{"n_head": 4, "n_kv_head": 2, "activation": "swiglu", "norm": "rmsnorm", "norm_eps": 1e-06, "rope_base": 51100.0, "tie_embeddings": "early", "parallel_block": false, "lr_head": 0.0111, "grad_clip": 1.0, "warmup_steps": 129, "schedule": "wsd", "batch_tokens": 16384}
Each number is 500 + 25 x the weight over its row's rms, rounded and kept within 0 to 999. Layers, rows and columns count from 0. Numbers have three digits each. The size before them is the row's rms in percent of the matrix's.

# layer 5 attention output, 128x256, rms 0.0881, rows 106-127, columns 128-255
092:468454513523541446492484473517506475518519572518500501490486501505471497472516477502460530500476527486521515476532497487492528479511516466524507457475471497502506473496515504494501493503525512512538501478511491521534548534474475482470482507541509456449451475485501473510501519554507498498493508468503522542488463490433488480508521478535542502486521477484509518482484474507516522523493
103:504465508490529475516451481478529490504482511522480504509467484492493557522530525529484463563420524531524501476470515495480467523484521492502521461518492525499519510490485534514524468538450505523486510498433495481506535523478492534478539455544462513451498519486533502504523485521472469519469505513473484516463458498538471454466523488493540482491468490473516499548495491476512476456528
106:451505503511484469506500502504454485500478550497467521504511492451508482490487516502549515498517527500522530571491519457533504518502496498434514478519483531494480493481506490535500441494467507460506489536540532460475497534518455457505490494530497528478460491484527481485481493456508495512461529498507497516495480509532508515441515481546514521479532469523496530486488492530541546444560
099:512489494502443483516476490425481508500510471479523507452453456484464512495514467485494475498480500530510525491521494504495512482518511518469502488498457492521520486497421482510514492497504520487501502467466456503513515477496529427521486488524465470511537454521509514491517473516475494497539517524496493521495531521482514488482471493483472471529462486478551490543562459474495460478490
108:526550506480515481461487493472495556516516493507499494499483477560531517458481517486501533507472522530499513531459529525569494491488483506455499511498487472454506471481517486493502448519522497505479517507499513514523492489488500470480507484475510501479519501522556452513529548499500474517536552529483507482494498497459506491541511497438505512521505488495480526505471453457539484508531
101:480497503522514474482524537487485526532545446502497497501501449511489508493496480505480505460523521509502466452536506530560545512481519471475476518494541498482469536511462484527504475466522494494523494483500496517474451505472510500529489471495476479450516496546498462531524499500539469501505503532528509492523520495483501512493484453533529469550510495480512505520490521549501513503531
105:524477509511522531442512494474537449536477433510536502442461505475559509520506492475506476446539491500535428529467489490484529484480524525517428487513473486488476471525467491501482502507491502517539473486480545435490523481540514507487514489533492506512507518545501465523490485484486515485542511456521506497496499508471489478535498507478499514487469509476523463455520516525515532486507
101:471526522494520499518471469523448488528518479494472528559516513520463528483494467489508518518524469496510496503489483486483481494485484465503509550482476530525489534534471524500513463495517509495519497496528487502497509527515521538466484510466513471531546489474488543507535503522484520507498460473546525504517564480466458496520456488504485503520502490518458528465476528531464513493502
103:446504471513464529524527509537458506471467561507503488517533474503518449465505526483474494526522507514491550526514505474546493517481493481474538494495490482521491535490531515542475497506486501475535510543482530477539484470523482522496502490502447529518480480573558498508467445508498454532505449485478500535468522461496442494487497506536529478499496511457514523502528510536510526505513
105:499534495488512483527463482485471542482523526579463475486516476527503520512421520472532518482547509462537506484503509515540479504527493531514519524520487489513494515483538493506472463516459456526524503503523537456487495509512498474519487510467500495514490528524490459521528513471486530493439476583547508518529448486487505500478508521495468529494488494485499531494479479529520489504452
103:529524514487507500491505468505494475531524543533504488519539533529490482501505481477489507507501478504491455498461543494529508490502471510511483521509541509481503510498523488527524475523491481500514495446528453537496481504518531476471464502524518530448524475463480464483525507476544516526514569550492491517469484524511526502517459563506561566466517528507486504535524600537497530411485
100:542506474506555550519505517541488514522469476512526493505499496462500512504553469510522528506467468538474460496519513496513509499436514490526511505484523458487446568479512500501522479523534454463526497509515529533470475499506502475508486474476492490545508490575504499487499470515482502487507484493482516522492484491490464541510512516484559498483495518493516498502484512474520509540503
104:530514472469511508505487490535444512507480536498497504514502495488475462497524496528492518509467521521473538496501506477494516505452482472491500469493531472518494529497548488496532497509499517529481485498470517512457558511480504530524494511501477506493490508563449507531463512566544511509483525465453477432436487478472496526525496513479544500463554452554525539514446524479513516514493
098:494518468471498513530502548485527506478527466495461517526517464497504480519505484502506466459534536460499482488501489498521504502467512498521515505523506496512477508519543480482458525496486534451471562467538544489457489526513488478472507495478469448470546521545483504524483472470505504491525504477499500509505569534447473498497485477537513500523524486472549504487497541471448493480507
089:518535492473520517512519451458482483487491456502523495486535456473473522485467510495483514481461528517505531482502490526517480494554484492451516478514523541556495464430471494518472452485482532537503482550527481509478470460497526534530535502512495537518472499466528518507537499501501489462510485476489426507480497470526480443510477505493533489483460539502492539495483508458543484533516
101:559534461507501505531507494512515511486532481516507486479515518475471462503508501547502516514460479535470517506512487507498486473461489541522511480535518510517469476489511505517493517535496501458453482526510499510498494504508499474465508462500556514517487511512489516466507488487476497515510476492468519498499484527482508491502497516496476481504492501518502537507490459533485480474483
110:513496509538524482503507510500455489496511498511467529531503469472483493466460510507517546529520476501541511541536517518483468460484551524476512478519518493539407511484482478532489496489517518548446491486534476529485571500490519502502497455495509451475505469523494484506496496500484546504500523511516468490477510527490463478487518458510482494464498462520477494520473516499494528509477
098:492524500485464555491562471527450531503511527481500519535539490446485514468451465528501525469488474486525536538492495503490461484545502489527523485503526503531478548491496537525500495470479524508494483511505461483499494494505478530545485547509573519505512489523472514496492457483514547500470520493505525484509498524525519495501522538474479487503530507507550494552498433556525487520508
094:496505480502538489518488532513520504504468461547520511529487521490470533502529503502512507502544504504477484501480534474516531504460493463506481533454472497482471510467532521487510474512496536519488514495472535507479512541539467498493520465515493464526506459532521500488483487425459546558446531494552519564503492505506457473535493507485462473474521471539547525511484481511471491466483
097:539502506465526506517493451492498492504488516447473530532495517509504501469488462471504517485472496510511530475533490517507510466534503501480517492508507477522503510534537505509475461488478478493517537504507510439485463451558528494504440492517544500532524521509529531493514524536511475465499518487539481506493510551453465530541490523506535501514506497487487546513474486493498485573571
096:492521499511488534499545518513514530504550501505477490481516491458493481489530506538467493525492543513480458518474526474534505501476480531502511538505486504456545499485502510465539497440502532462492514480488499551498469489433495503506516550446484520514447493519526494494505486456492478518522487460453512479539490471478529490435495503503447468523441460509490482428545460500467527477516
103:477486479486417467486504462500445517480438527476478515498499504467505472473503518504552507461500511488477499540517511507502507532535496496486507460518550479562496516465521464515533467493457440484484508522458552526548520494479493487520481469491534516459468477471492515537482512545479520508522477532527466530510541502491514441524512510503478502518462507487490496515525479482492507521477